config.toml
norm_eps = 1e-05
qk_norm = false
init_std_up = 0.0398
final_lr_fraction = 0.05
batch_tokens = 65536
max_seq_len = 512
z_loss = 1e-05
max_steps = 4087
Each number is 128 + 32 x the weight over its row's rms, rounded and kept within 0 to 255. Layers, rows and columns count from 0. Numbers have three digits each. The size before them is the row's rms in percent of the matrix's.

# layer 2 attention query, 256x224, rms 0.15, rows 147-167,210-230, columns 0-223
107:140155178166171164161109131153095067156165169137093137119112169115094069137095144125102128111104089107134181082115086082126138123128170092141130090109135099151092206127083134125128119065118133182133134131099158123156160145128074162084159152104135152126171133130167163121152096104102151117137136151094165187109148131067139167102127108089098178080130156122174104135142134108206153096103188150175133123085092172089109113082118069129162174186147145107104090126157111134180141085140151158113155103161110032120127095068160114171128125052131146085155124125062151135163159137107119172140128104147082158129200197130099177062121138106166076098164099105115107103106154085161106148118
111:130112135137121108117071108178145149146086148105173127135155103084132153090118134149089133096125177156142109103131098109115173094120102092138117145122152182087119129110116114154115130174120108122115210099025131109188148151182137118182079143123107126140105131118181160166098054162169147104158164121116157142138101162108110128098104111117109128146110073189141189139171153136103129080147188080120161073076104085182112081197160120111188157141087089104118203100096179149140103150094137129098102117086078130139042144106113153150103163145129072164094121131183112118132192083158127140152091194121092130151123114188054124155141093119125154141068146126127156144066117145148111129113
106:072046155066082084196132125143138177110105130078171109110090074111161111183218153173127153121156075115176150139164196139166102126191104094092064159115140192151133107144161117068124194102110119101090145109148148140121084105108077138143143124106172153161136123108170114145108140099138086103111141128152157130137102088128103151117139089129118165163131086148080124155068093124122133142112094159097153185134143126104090130154078151159138118174124144132097072118160114165149157088103095202133149144066099175080086083119124167167130159176167126085111132124203128136110138121154084116128111121152139131107142107098117085049169106151075113150101140166126079163074128125149111124124
119:148135122110175053064046066103150092130158143190112084143129158118121125114127219129164146118119134099059166109107089145121149097093155158198117160113162107149122138167058160081136122098104150126132162130057068122144168146172164146130088147148138126126140142118152069146097158105085118093126127099120164119101080175148192143091084073130174123170161112140181183163085118098122151139127057141115091103102121201137126130134101093089200169200144127138108138102124061110143101108182141135123203138141165127157102121134112123129134133124166132164092155141101115119122098143125121119124133128150135174134140146134096044124122153145162132063131148118111158182042147105138116139150
108:134123153100143137209118136133145161121163142139159109166150165168133094128091096133135142094128129135150139116147127141123089153056141122086071159108130129121086090079097159156142187120152115191128145107164143133145119120121125104167166093110092191062091132102103152155138194151096102115132060074051129131141146125125164162146129187133132112154089117136147146102185153166108146102137081190166119098155104105209144144097103139078112174076120131114115051090198078079140076077131133112140143144086099150124144078174150081137095095151130100110174138107193110102185171152074096213086086104151124181160142075150142124090116150111100098126155129110153191129125112088145148143155
110:133093144124131178108104170137129168123135103156131099143109131131080154154080070175135134141123079106144147118152147172091173164103101126146070065194102113068118151153109079159129129119129120147164156122113097221104163170124082086196134138142149186119156122180194099131166127153143110133169131131134095083115160149111136143156118199076181095101123201090097081073127188098131101144141173181169093119105082119118147136122128105121070108194131102098139155077165145089105131149094127124135116101088153151078151084166115150125130165126138085185145089122089107132138140138203130226138084094165146149093090070150120084136157117120119122146160161141137158180170120135154127087103
102:134138115132154076112139085138130120110133159103100146142145157110138137111137109176132162066132110183128164148106155107075157132121114134092147153102081090153093091141073110117165128100174103124136123196106192154082158153136140073137148067144133129144128114099157156114103152114150179123120143152130129123105117097153127080110199107089141126138043152202070122179101136106170138115151162080121135096173162166178188142107102160189079144053108171123119098137113150120161138092137124146126152098130065165082121121160172130085119123082150123100055132106166137073108135083139186081142128097148060120083092073177096158146153174186158174159148086138146148089100109062130129126208
103:200105113106148143161078148091124126040140116138126141131092138122107092101113156153166083171104100194079082176139111119105151181094136144137118146093141111138150127120125125109183181121136131146155138087162188124129166163078080168116110153115159156135077137096090160159121169126157071099117046112142066051152158087101130115168135150104039113066102100158107119109132079092100099158198128143117128093095155130136135133135130160141076155200135134117112092160080138110122115126127079153103202173180089190144125157138188133113163125156179108133111112115134140113128108129162146068118109118112143099117105109186104093198143101123108124187131089121124130169104203131140129122069
108:120136123139176137148140155171151133114023157136140158146092176101174153145134121141177179109109193140118123141058097115141131130168088213086172086123145112138096119154109134172176149098100097105062146148144173128115101121070101115162111086199141088156114159112047105139118116115092076055080181163156134105096104161131147076147082135197098158133115144077157119134167171143167173143112098097117150152154138115134137150111110102079099131104148163143115115129120074155093153148108081165164103122132074113106111176124041117072113150123131143098077124059101119101095133108108141121153147132154145139109144140076193072114131132165139153205177121127069140105110138140096124134122
111:145139180131173130136157126199143114123164135138140095114173102151158134141084087168143154170076129130100087158161155129159161139111113126121106073094148165108121053128117148057136114196192117126160140084170133091130141120183094053064209148142127147161116142104131110150124077114206119179106151113118104094142110114173180119124150141104134108168119129079109135031089132090140144113093196156135108072107149149135148088085158117162122143102126079151197055165119121160152114129097174118080109097095105160147121162129148170157091115106173121142115181145084109115097147134123175134098114119109159086156183119145136194125099087087127030128148099118131129083160110142143142120115
123:138158110152122154098083137133110139162097143114124167119111151102138103124133151104122156131090152111133107146117179157139126110109137189180124079099200061137179123136187122172119134145106139135156178102126166122007198136138082112064139112126150126127121113118162087183146132169137140164119145114117116122115112064132103150146157139180130151077137109105135104088163109145156223134053134118129061097215129127155127069146133032183098120128076109107118099128170138138165134148139137153089145107174113124176122127087119148185118153172096137154135113124107116147146185063089147119131181144112113098157131118136134102064084170089157154147129107065120108118104138138159074092050
111:134154103102152117089132167055154177104115117083157092120117142134135205127180125148114098152145167111109105137152091110134125130121118096120070150149113116086160160129106106132168156120057147085124132128079100145209109099118124116160113205124136103155172066125175119143117120082247161183138106114144166104129140153133168104088158138099108153179138155166117077056162117113110128172142103201150104096103068102114164188168107131121087100200140121117110132126166125109124203158124155152183120086128151088086153130153107109141154104142106088134159102129108172130147127150142145121139143123138128150088150169096119124123096167123192147078216156176125108207148116156087155077127
121:180113128147108110112149141111139139122048137150128098130109104103063088132100142167155095121158139180159139135094141104171064118166074130091130098150156193179096170181172144133110159092149110104184133109145114122086175136136167119140177124098183112106121133115127168133157098126143094106093132154130116102122080103139105118132116150120116114208163179119143188125123177169141123093112143188101147139129146138113194123089081126180043111134135164121187083177126124118199096145134134147117093051081096145109118122177130099088091138159116167109140058115226119135130143090117106103080206070122124113132159129159145121174126108067149132081142118135148111122136202099111199117118
080:153069106137173125154155143145182118118131150157103109172114097127162145155159093152112102123111114100148148134148082136094148073148101152098096130113049103143128137095160108086127134142151089124165177185091117148127094175180117122129124136097076113084082167162095161128131185167149098105097190134151147151102120087154031147076172165135075132132187069127073137081121101174096097136110152115175154086109187133120129145126142137124101133119102149121090107177092122157092073181110169164065079152077177168116198159117114130171134173130146092118117090084110161128133131154093113157109115092142080088076163132147047101101170073133086168165151166147150107139068125149121115165129
073:159178124156074119146117057102118139180115165214113120116131155177111139108113127116126132144150141184163144140091123153191083202114162136128118106097116097130099100149162120108122107139151157094159072131102110071158109199158147123132182132129158209117179091085109145130168136170079136159087105142087146128117079084101141145125056160088151122092160125183127116081112130117097118116112126169169123135110196112184104104099055136145112153170148106131166160181134110173108143076132174117130131205213167117147154120121113124080082101085145126137119143105129128138078146128116149066171093113130132146120174073182157134138161140084136091093127139127149144125142164094109124025144
074:112125145162163074146116119179122045133102119132129127152143146134110124171080134121119142063180162181152131091129132173184138127165130104099102107135147166100150140119138106095117048075150161142146108091080175142119091113110153114156128111087129172164186077081122137165112089108105161180141124127086137101136131149148089106118112111126138143115147110062152147161129194186128124211168142124099103093071144132111135096154142115164146098153138126110079104138134143187163135145142167133171138130128098065125130110070102143077164124065077190072114164104081041125081146088126124140150138147124165094113105108140137118089178108160135147110245174161178177127145116131091137066106
065:146093176158180073088143098053120219129118127116141177118086133153111123162086138115078154154088112139140144100144088156161122206084121128157110105145145092107130149042143164137101096163103087108124127134152167150155093118149047109192109144101151134145182142158097140118164110194144062121127084135097163130164125135112194124112136112162139095152126139138150142163145122141136196147123136080127055094160134173177117127131112141112154112126176076133125090111131075119142120146189117103119191192147104112146165163092147119128117077128060159112166207150181101116131164169128155070076146170124131144107100164085185115054132116157129089144151137093155124137141138118129102162167
079:130094132119122071077091084144116095154128139133075140139130135136091050120123110101127196119166107055108065122167135104141105136158107139152123101112069071093118114132111113118116070155076109088185144118119081135084147105127087039109145127146194127130142105105098157146119123141141145148097120129146192126126097168172163105141070103171129204091163174124133118106142181126129156075146131086167163171090140151091169126153122080163199070116164116148104153182104215163162118161115121138075121190138138140134143138106148143170099116091128138118174125085124117083124143170161154127154209183125111162143134144077135118052110128114177108117171106163114103138167082081104099118125
082:137133136148149210102112170190161153149073104066137128143157173127130160130134162098123113173073164168086080146157104117123123119119106143153172156080128142179168146082105146130097134101075130137140109148148148133110130126141144092142108212158176120118074114176108182148118117137128072126141194067171178142159156132119130133104170126089139098159119140046126152133160119153108147139106145150117116077126159091133090118151116144104145144081099060121139123097126087085163105171128085102179118077111116147103220132145121133077099082088107091157100144134141114108174128133073100135114165073103153154102084088160111194174095082138107143198104156135142155060129094186080173147083
092:135179116163087143170127010233165170126083127079122093142103121172096112113134096104140106098094107117150138168117146133109182139072112093133150183114120145125103165168083119097125117195168149089139092172136092193156182159109209156095119088124101130167166115129108126091153154143125126148136119127090127147148180149099119139103106112147142199087146168162119130094073099174121117158179167106138140194112143131114124137119131092089167039160094093069122113141116165146106077114157139124139113170098094165175074092154139123112160120129081163071079080164081121076136141127135095104203164124119104135151097123116165145091130146123125162118149112074123132172133103146110136111123
089:087149109126159107149110126157166164069127170118176052091127050102118150080073090119112128137161078169136105106132128160139143144122079179101127138153155112073055140120101106128134096129170151133064138121221140110085116109147153143148124090100078098110163115117086152153113119177118126139181147167149130154113179176184083080100129171138119132141122124148103142142228052126140139132077122112120180093084120168168169141130146120123161174169157165142126157134153185166111168119138133132135095148077142169135112121123107126096126147118143129169100116148173139133095127158125104208157111144205124115094106147062124053130173143122120158107084118099144110114041106152123069167154
103:090137144126079185158138135118175197060121073107115131105104156190116111150103114157194127079138126108134090115160134159068196156100104066186159166065145126132127127114168128108157143133145098150190068158164101124144168104181163149094146161127078129128075124105120169197068116093133144122121038103099100101152152077102117182132137149157158173173106099092106077144156106108093146109127093132074138130118117128091119129141116128102114156121115111129116154167148132091122098165148107147112138045154102161145161122111143131108193156143105077119141116135066158138123103076151128143164138130065105119088137110178145163191117070105108130118205138199145131167099088153128147108083
100:145115155120129153155169173074117071121120185085077113113154124136147130127167100135088127112138124105097115129143146138192142130142182130097131114108223148091066131174127157150119119120099197054107113120114136089177136107102100145125086088177132134095195118166110160104100056131088141102087121098090127065126149182097183126142131139131121141147167096106119166198150117120166194134130147117149143112130093156122105133152107070102167198076140109133141127087126067198160124134130081116093144151161088103089139119147127117109082098120155143075121165129168061091119117191139136199107119132162118127150145151145177198053111094120156115164145098096129068193141167118118084128145
096:154111168082132115131179141153113075130170146114145156161168117160086131115101084148131115123095121080169149154137189102164137115168155138124111149123137145109060147092118081144107086113135162101172103079114096159065099116122103139108101069162102139156131083102117110101177038136107068102102219154107169129151136105108121170138152097179070143169153135130085147108088130017154108087126155107144153140167080093119109155076088128091121085138065148131146089155151167150087113111133148067155177128184121163160140127167139156125117143142140185110089139186109154128166125135182173131105116111078108134111164097087144182087141126160050177067122101105119120101113116089137151090125
102:138106104123096107151080129120157115126085110120092068074100174096168117164108080140146075121147123169148103140125125110133092152135139128133117108155108129133167135156167106122112134109156158154166127121142143099150108084076128136121168124137132164184174114122109156087172177157116050105110189163128137144078124081148124166159160149094085114189136099138075156109126095093142135122117126104103186182177113097086139166172142116246112123071051133083159158083091133087151083135163126112151147101077120122133127093233094108093144130105122105108123079106068161155145144092136118108103242127158123121111155102144096155096114138142151132147106144101063079102084137151103170146190
098:080076096166112132140099096104164146090129116122130114064143131176148176106145118128150133125130140102081120187107159101085140125097119087156106118158137137132081145153109126094147148149106116125124157118151105113148096113128175144126084138165129124098141159108188077142178121091201162092096096202111158130082109086076138120131144106151159182145123176126027120120129184131143094149112086177153176107102154085110065125153126177143196151167062133117042189153088074100150099136158149165165118140099099159157133168147029160123111194174169143136090207138137121105131122113080109112159146105188106128099141098075140096136159095112118127090121150128104098137085134155083116128093
095:109152145090168159113117120120172206055175082133084106183107097096129132119103112113133126109075028119144129135131129113140108123153119142107120134128150119131123181141170116128072113097175107172151096104120077096119193172192125114139141099085113084137131180169186129133086164149208095149151115108133157149123103087085111167105095143151135174110096119174135147084107129122142106156132124157195146142110135147163107118156161139073085232087132057041116128070150093082098128122139151141117146135172094092112150118141177099159123074036101090057160129116162122179130141144174122176138111141130108104135165124157108101117132121157139160099145088125144153154070154128126132100096
099:178109091119132092140106122147118151149128077175122135140107128145115098073235157214093134119124135084126135144168053145120104096078104120165130161140092119196142124131104142126153097122097129158144135169133103149105158164160161130105119104121147113127135087186107085155172136058192127115078084162112109094057128173141095177159190120151143128130090164120145121101119145137147122161160154108134118168164114128147169130152096137122107101159072130139130163105134102097106073137082160102092139086121106165183136105111171086090130104113062161135078059122166105110090091156145107227122114079096121151133162121099153159150104105143190130091222137137068152137182155122107130177101
110:119155089147119117080109111113121192158067092103119156158080154111147153095167101114142169100097169154099131141130130173107155115155114109111110113125142100170131065115090096177153126125095083163155128133156169149154133145166115155099060102109103140136106086096156143155102174147153139171166094156080145162139178142165164080168189113114029091072135121110132140153086082114182140215153133129112161144070196075118137080095110173169174056062112105170178130082154137148062138033096155149131118195153104170106108121109158116206133073140106148126119116136172103112100134111105111121157116111096121133134113118139123150099111098126123142078137151126131168110173118135137081099146
101:146090124082137137113129206115118147158189145082120125157158147142126137124075097126102146127180151164094087178175148151102105172137195170163102138115109070094147094146128129150182129118117164142078152155183106104238206148154156109098034115137093153070136156161135093162099143085148138117130133117160126127148160131136102136131125121117160128080138099078152202106070122119135102133099158151127134084105106110082161128107120126071107152108134107134172144138090123115123132109152168076124096131161116114106115131171130135172059131076125144177113140118165062095096149138132144168087079082116078173093083118193216113086084113160086121107119145095078114169099148138145162097128
107:138148086140131173142172146113104098134118177163092100142090146098133144112163099174116134148205169096107128134121166142076067160220111168183164067133175088114146130120137155083111121083100128149109162122143105133056097143184074116098149106154129097128124160167049149061198074112159123122097142119178155086147077085174154124168103161122103115163151130088134107157141156105120107026093152070135149096177071119077139181123141133128075070168138170151153165152134128137157166184086062149126113094122089081108116169169170122100101133207140132130102113091104117121157158077113183142119173133126112142136137109106134095133140135100138098130133141142149137119176128110129141117127
096:115120210088117112160147114118140130150076149169173138094163083137150179167105128110190110128114065122126107129168147129144127060111156126135159155148154124084113199100096138102089154114176126156080162086067140164151098100162108097118108216210098126144095122118164076086160088141121153086140188080100084137050159138153123184162121180179154144124140087101109089155128120131120134101136166154141099143154138112159124132121127100113121108127099135156167131135123141172179126173175146083139150138150147132166101109227163137065164180124155125109121136162083142115188130091145160120097123091130134156108105089190072167192124096146089131106061126065150114101117099128095122119118
103:131169071105135102135090124149140124117118155125103113118164123167051158121075186131120154130128097142103091157095187149142169116117116098193111144175127072146107121103116061132184050144121145146080143163178119118158144114146160123149081103083157156106088143108110134157077108132128076115149148098109168171130184156137096117166149194178128136095127199100125109109142105129143091143111070171052097114140102148094155085137080124165172115099203125061117158140097151176150115125197124154185070160149146063168150120130142107127122117116089129174158168105128089095101097151155184117150091146126193151149102149156116059126177140093146136106125214104119143124063128116129112114141
098:207130094081125137075099159128054098163166156156152118194105222069184117127126112094137095112146117086111077156134071180171143144099136163151106159112113107112125112175093170129123125106081126208118193090090141144138106113175172124111127138141107143113128150088132106092068156080180064117116158156169172150123185163150075144110131105135137138156168120143128156077048105140127146138154096163093114149050124098119139117155105155132147143127099131070138076133123093125172147110149144071124144200113132152088128169141136088132111121166091100138154112155144182123174120135143100129152124129126075210153078139170146127107122113114129103140169164094147185106099155076116140125179
093:123109182143077132098106116092153111168146144151150103148121124140146137096090133154140129154075098112108144124170162155110081153161103176137192159150091083152157178177107111188098110107097129066160060083158190148093150118092120100134097113092115114100115104134073111115175095059127169096150068081087124085065112130111111139106135141177124146076171215111157102120165161118138113126119136082133112053103117168116092074112144097103153074141179146106139122198170157113143093078143067148116088143116147200120126112095069087158103169133082170112160104082161103140150126164089115141116132103181102140079130110115129139109117124114120071136191150107168133119112194137168185138122
083:100093156106157164131168141097148154174179103128137134136079149111139160116112120176155092080102048106181136153121148090138134146156188134166182052102105156122138141115138165164111136128154140142254093140103119098154158098100156071129107129109144093147149117157150120100125156134172117153166145155102160108119059085074116154135106180105125118168053127065115142079119156119112095158140148146116131166138145079060101077155126150111080086113137161143148164132142154122092163132096133131101098155099098191103143165152151090083141147079169145164085103150132097132194084133093177110120123097130165102153092121110099072083187159121064168153145147059169147128153156079091113110123
084:118135117058109095077118096067077119070088097132150119127128117131161076091135117131152174172115145172116155091089111143105136121106091136109085143105152080121154131179188086163127152121151139108114058127148167105157127158143149179138136120120117148167163109150097099166192122036080108078137107102138159113161084056118099116125101099150135177104083115129086111134140149112165119150092149129127211184094154153146146149146130096159151132160178151112153148073177107150196134140063101184114116098102129110072094112091074105073169148169113165138149150107118136070114117130115085098121104135091122097110165147134188137152085185156205094142092082138184114137158069172134136122098
087:159140093134154092134078082099132079085096175153184097168109086122115132092144113131136111144181143215127139114155088090089120103146094134108129089121127121170072156137162132136091131121167154088115186183157118100157176125106095152134110099150054053140109158132122178125145133129118084102122094132160135119151171135138171086147104087151131141188048115153155103075133068171126105117148091152106063085124153151183151190207156123096124113096120140130119138150094151136134066071169202124126156196053145143113100120125127139099129129097119114105112123140116103098176125145133150099129050112158137167187082139161120114104135096127191111157101115115112092139130110116160149220151
082:113129111124100131105108126103145176137114148121157043141117112176103037144092108113094148119159119123132108138123169147175143127109142131110062131180119074113133139103152139118122143121134140097098166091163178116090096141130119105174119149145139131131157129111121170087091131145153140178204193152168151168143201166181132102095175206147118112181171136161106156201086065082111165161088101159162111081036128134117109140057105151102158138069147088153161164065111087165146119095121091114126095157128140119108153130150144161175116127138096113092153133067097180162128168097106150134152126075150079146116160100142144133040094175090119091082147122093159143119097135172136129127170
096:105180165175100110193131139166149147094104142102183148089110096158104133097122115219084156132102123149077131178108140083140150147116154127083110092127114108077130123107166083111113130142138127102088150108146156069195096145121185132158111127109148100144189082137147155085109093071123093133140173135123105145097151109153127062156043141129138146136118141110110128122139130110105166070112189158129182091110085170129114180116051160169113182156096131146131173151082152168203137122079114096127084152135139111109157153130048168089090180118133187139114156114160136116124102124164086058145174159175094149148175080174154118172177163125151116107153109095103127112165152160160161124144
101:130082113099130130091150168105127149049114127080127122163179136078145136144121173072171153097166096147115037134109086124128081102143115112113122168124094145119116110080159181186104126119099156150150125121152096135179123128136124133131128138069115124161118151099176131175116133141135126144106130117107128159138124202109195127080141194104125169147136095158157129096176079125141140184065120070081136161083146083178101101099115163126083141103087098100153111095110085077107104146066104088168105071156130173095061123107169143162160106144144157130154154147111185147084160088065179186102149141110133079127134118056116108120131054147129181183118154159157126138177115092092178109121
106:084127095157108054132109133217157136108105094167118114150136093166127150167139048150117115122107159102149123121098205161085157167091157171087090101077180067136199084175096085112100119167130134154152080121149134156097115127127151147167125063104108139096186114157093128090107126126130120087144166109081159119085140088164137098144182100118118148131113131081129101116114138076124117075140161134109118130128187140084117105111172133092166143133165142109119136135127162140119111160081183105061126151042140139083130129124127203124144102127140136132144123102059117130095145079138071109094126100153132141094174179202167133113165138165122118168120150126143143157109107146199055162200
# layer 2 attention key, 128x224, rms 0.15, rows 82-102, columns 0-223
110:122104129180175141152099144173078129148174108117114113126113153097113102073121133189150105070131126076095104087134134145201112162103141118139175142087161152079120099115072122151146088134086198125120121138147188137084150158162108104094182116114143120125147105104136151076149100124063089108141176124109132098101153186158157098172155170139178128147140080104135121130159171130135144098159134078140057098143090155044201096079141149094159132068140090126141098128135105086133169049128134109106070056140131087139125095121120114147119175126110112102153169204160099109070142138155106133112097096122114125201166161182165191125129184148122120096158118132126125142118158142198083108139
119:124160136146157105134133145125153091084108157111119129096117086129143047153134096099147077112155149150061105077158119080160151135146080097165092129176074135140140134091152099098181165123158099106170160161106142087076087112146157057096174139127106134088088155140119058099108185125140155177154164088081134139108103121155110108168039096125167137131161186109088157144138093140102044170170129118086148064134135102069103091128129146113138161107127160092090137143156133182130116148131123166102087084095141085156149102077144122143159184109127140128091093087079122155140092137145206161170073176134123133077111134103114123158154194110088158119146185173086133101128141100180123146151
107:057125210147138135129081122107169088135199114116130092061128131166137155137121140102118095116123169138121149121129084103092174148156187151168213184109069133143066147070169089083121122086127091185098151177146095098169146165119167086105085119182160147149158111118145172156106143119103086125116129067159111145088124101155115129116104153182129079186111115110116148089130130123112136151094124082127124141071178113091128164084130125160141139091129128112105175121126092134117128172153139107127101161083148141106109126130110131115134137043157125179167104182164173092124168099124074139100042099147128132189119132114135150149078130140143090104160145188069113101142135200111190111171
104:163106167109135201129097131099126167168153100156121172142117173131110119156123171142129154169128161108140090107183172125041129109110169118157116158112172135084121092112137107196147064092146112108092154171158194104104131138114125165080135114160183101141146123111210169125101115118122115185082140127098147155110099134120063164134134104160103101170102154122132113101172174173124123135109168131109125053141197088149129135186156149099143058156179135082167119077149128089179132152155138118131083106105110074118164173146128130208111119112062099169153136157138114049123134091092097119124139132231145108176127132176132144161126118137119095094103130152148086129120170076108116114173
111:125129100121092159173109055184142156110120156178152190158164115146126077092176220145138146161142118126146158091160125144121136130107103173094174107119133142179201177163126197145131155101100114153100135161098112096147110136134120134158099085122187169123120140113120140094116119158154142103131155078120073139157098120136138084107109158142156132147087107163129172161154167124127111065145132102162099129111140113058121180068162187142124136091131197094142123120199100149109198151160126150082149136174160149122146123135103095143085111131156076108110057134191135112118172181182076167066140114119133130100132131193085114132101111127091123153190142062144156137092165086087112175166
104:138134088134094113137139101050132122115070122147128115123114158138128088119170208067131116132101123130135125153150119170094080124109115107203110106118156111143107163145138144093155182185099124119189094052110136221135117161100146154162154114187130093095140134224127115069126142133142108124077133125141118173131142137131187109113077179088173109154121167093135099148132134111114135167108115102167049081080117131172117079116116144138127114146162125107087107142097170095169124119163124082179159142175120152150133116087148062131156142144072074152063100160091122122173175111104106137117159095126128116205145070169134130123165154126081121105161188195107173102106144146160166159108
100:084147149161116080093147150157143144111088086166195122059146123179101180162165132169114072112082111178175140122115183167147134114143085102109145127141127185131061166077147111139095132091126112128161104091097127177120203133089125125158140227098153123094145108136132098116147095148117106127165121133096191155093135110118158154138092101095206096099150105109081167061151134114148138107132132182071113084151144088116149169084073159202134154141151131163142126078121140097164157130112131138105174136080076152158108083121133100133115136168184120132165112104120155165136154094137172105148106131162096061161141110195145108140154091060124102112082146143135125143209117101153154146166
102:113122116118092137194159134195133069061104124133110139130106072153121116116136116147188122148141132151132148103122063147143081129164136082110097170119140125140142162153152124131227166105047120161114121120073131180067116115154076159212160171127098111172142165152134146059090161131148131176105139180119169070109088097157106158140085121132140126130089072153095155123094100095120084138136127144123119159131103184129189088180092131143081115116129123126130136109191128082107136177062078113133135161088133088095105113126109177102163157183120150117156136087109143137099161071120165198114172134110128062122087102098139132131157120173122074162090051144148105134118122125118162169159
105:113130187200086254137189089127142133116147100093167103088167136188168116165155149076115127101117157168106109067172147152137185150144187080106149122080148125107136214154084112106085096118175126078152090124120094103102110105136121099133165127142128078175135126145099128169149121119094158140143138171193100146068139158057116158141127125107075144162118136105137121122191147088151108144130178124114085135098105136106128106122150094128175150143132143147103179120180087077145116141097124098098092102116214134175137079096162153077102201140064155113154090131105118148152120138134131114112113114152129117124098179119126147105122107091160175128171124119107089084156093146180076096118
109:129179141110194122123069128176173190120156122135105140166118108100127115121085161096131161151091147188102103114111107122206127132143124100125125124074064070157119109115143118173197143126151113073089168104148203134146193133120133099102116120144129126189141083093154162149134133114081130113155096152109126129142163134135167127116145115199148141079142140166101055092185082170145125092131074099136151153078174129144124120097139138152205128107116129174095155169065073116125118118155106100082091158117121108165156095100098158084139118034154097188109071140109127086083147114145116146152115157144148157141128152133200130146174161119089158087084152107163161138111083184078095154140
099:093102082094062148062128128092145115114166160139129140168120155091113085150108085118118127097135206136167126163088162151140123109144122094173165125120144141120154111124160092096132150117098144128146177128117128158149095126088082116116127068222184139083159118129139135169082158117138119128104089100135113122160167154106091092115137099077119126164152138135188116169153097077106132101152120130087164099061177094212125116125115122084097111103143166164096143120171122209084139097096070124153123130172124070055124120100108160155122159123123064150123113101164067143113113129168191135177121163121104155129187128159115111136144121135192151129106112137171138147188119150163130004170
109:120123195135096091132150124140146172106146121071116123131097097067130100145132119111084128133167149090148102082159117139120112179217200164137116107058129067147149160135130175114161219178172130162103099083107121132139096130106157046106148107142134113178189166114140156106126091151099136104143168170129165134115120168140170171038064143066140179113130079114118130094112144151175130153134126122178147154133152125162113131129129101130075145152091141170151135105161082164140159134089083160117150096103115141135075115145103129152104173099169143096130135092174120113177118138118175138104135173178148120116217144077138131139140100133117160100120096082111097129139151083157123076028
102:128161137166109152134172086113162114107165100157088170104124151152109114061155129102159154064121176159133170068143134158127085082113142132121126106108158186120150160097103171097105121184151162089144069129165055117101098103069137137074152084106152113108133145090115128140086124122139132112109104096088185109073135145125130198171119102150125094151093123088140090158156161106148165175126131171111091139122105176148117168094147111118167163139166131185117067142103126094182108095086083153127121099170090118179104104144104112154109024141169155139167166112184079171121089121116128141130139095124050096101145218085085113154127112095151106095137128122071116136095118109041127115153
105:084181157128111126118171084131093114081110085152112094130108131140095114087142131112109140114082149157182106090159057084145113112127116092106154175127154069182105185110154123132106153133087129163100116085070124176099146141183140133121089109190060151090139111143205146112091142094142126140175165161149154221138162103172159135109179149121087115092092144154127110142096120139182128104130131142093138084161114097143161156070121158172118142172097108137120128131099142154137182132064031102116094139196133101081125205083140139118126117105095111106123161041117139171118122131143174096126118125126071129103117091099135183077115158127152139079156109133166067126174137165158095150108
080:126083132143157095166116133133163089148116122154115108104121110166127090118144147104097102111111132154096152160172098135122108178075133092138151161090187161093097090160067131072095108114106113131122137169173120139139070090174131168122098146090153150120112094151090050139100137133133183120129143104133137130170201093077018075134119109133178132061117083135105085179110127073103167176129110060161135065160102123073104084073135168090131129106171138154112150162166074082126167174151127163091191147174149130134159104175121168089106091147148103144122102136163135115110159090176107124075165171126166148067138105116172183158095098108115111135153132170079104119105096142132092112099
074:180116144106116089144091071138098127130081169164212158165151101102136109135102171178100164105069172112133137154101162124118124143130159092171222145116165180123128049150167106151188164087163148117198158108165166083074110082135162116159123176090109110068136201173132109100148134116148122179143157123110088174093160180126139146153145139119094096108186119114103144149177122132168151157128139103134120073137120175107122118129127125086095140156085138108141109108122197106116097129162116060114084138148159157127155113075092128102082162099141163130102098115131174167104110108145111164153144094140128191143132053092168152099091092142080153102071116122170167088069138130116103121132
077:083116128163099105093134070070153191167184176059086191123191115098073165137127100138129132111093141127143183140163128187116125060135165141124093108086113050103164111080177134113187158111137124117163146116102115126113127155176143093111187169160118210143155149108149100160118119148090162082107161063135099118110142163137148111174115140066094163093119110155122119118144135128122123132099213102089154133126136165159120131109105097141125128127089101177149107095172167117217162122143094180118113190188119103128093117112101093105065136123146159187188119118133140186130140142080129144156128152118110099131185145139144196139117137083130106156152157145117154137140126098130138075069
075:139124113152082132195083075116143101132123111130083128144160209151139150121139089145130151140103122164131118116110153133103081122212092175099137122122115116124126168152169076141112164124069174122153088124136119122132068140126167158166083148136071176179129101084169120184106117148133135130076185100132081172167179139108164091160098153083143182104113153167166151144126121127095100088093090147070139219123113119110107187181136078108090127095093110125117138119094129088142143129120078128167203156156095079146147131177102159148091123167073109127116152185116129121189194152112162100166129147138126117125141122094197141188081105144107146155167121171151106150119129120125107201200
081:134111047147165149141052193121073124116093122129118133083139127094096129108109119103166129093146146144140142126106055153065145103129139080056123179138129150113175159117104096164068083106099133150101137168118088164133090129154140126107156159172083132130125147141093158143133162195151158135130155137160124206160175112096083197173178171142134155117062123120125088102043164075103137105089088160109110152135118130193167143112181117163151166070174108089104144152119166124113120104173150121126140144054173128057120085120143116092095092088096119117128121169174137091141167143149197090174076155088146123141123123088172103113125111134130107111172102129120145182114151136091146155156
090:101065180131163137146118127045153137156108090194142153168125122177171109097153069083146126139189112129139079118114125116133209173163122138149159139113138100119194057130095095094073102122140089104121107130114168135102096036110119101167104117136075088142090127095120005060165178118166110112160094157099109100135121098147119124176077053151121143132126140082159094123123138123078126140116133111114145136104178095126136073049136122145159115101166194090124168211163100106109139147126134090119097138133122160130113146163179157147148169133089152098149109104109125122108132143164178098123153136105169089095104106111156110105087166130120129116089118164167145078123100122147114114154
092:169085173100179139169119105149143097165158085152151108114154158103166130122164160165140093205153122146144129066127126093128099135171081155143079131120150147151105108147165132148056122070135173098128147086150167135070082157142138166165110106152161088131154143118064106129163055105170103077082152122135098164109092138165084104119138148137121094110079155132166184123206117116106166128117125106092140159105129118116125097112182117142173121141190142059165117102119095109119103138133131085196160088139109125163166095157101149170082163106084182118114162138122146055126107104144118162102132127138188157142191119089054104132070159164173134159120122150104077075168126112103135213134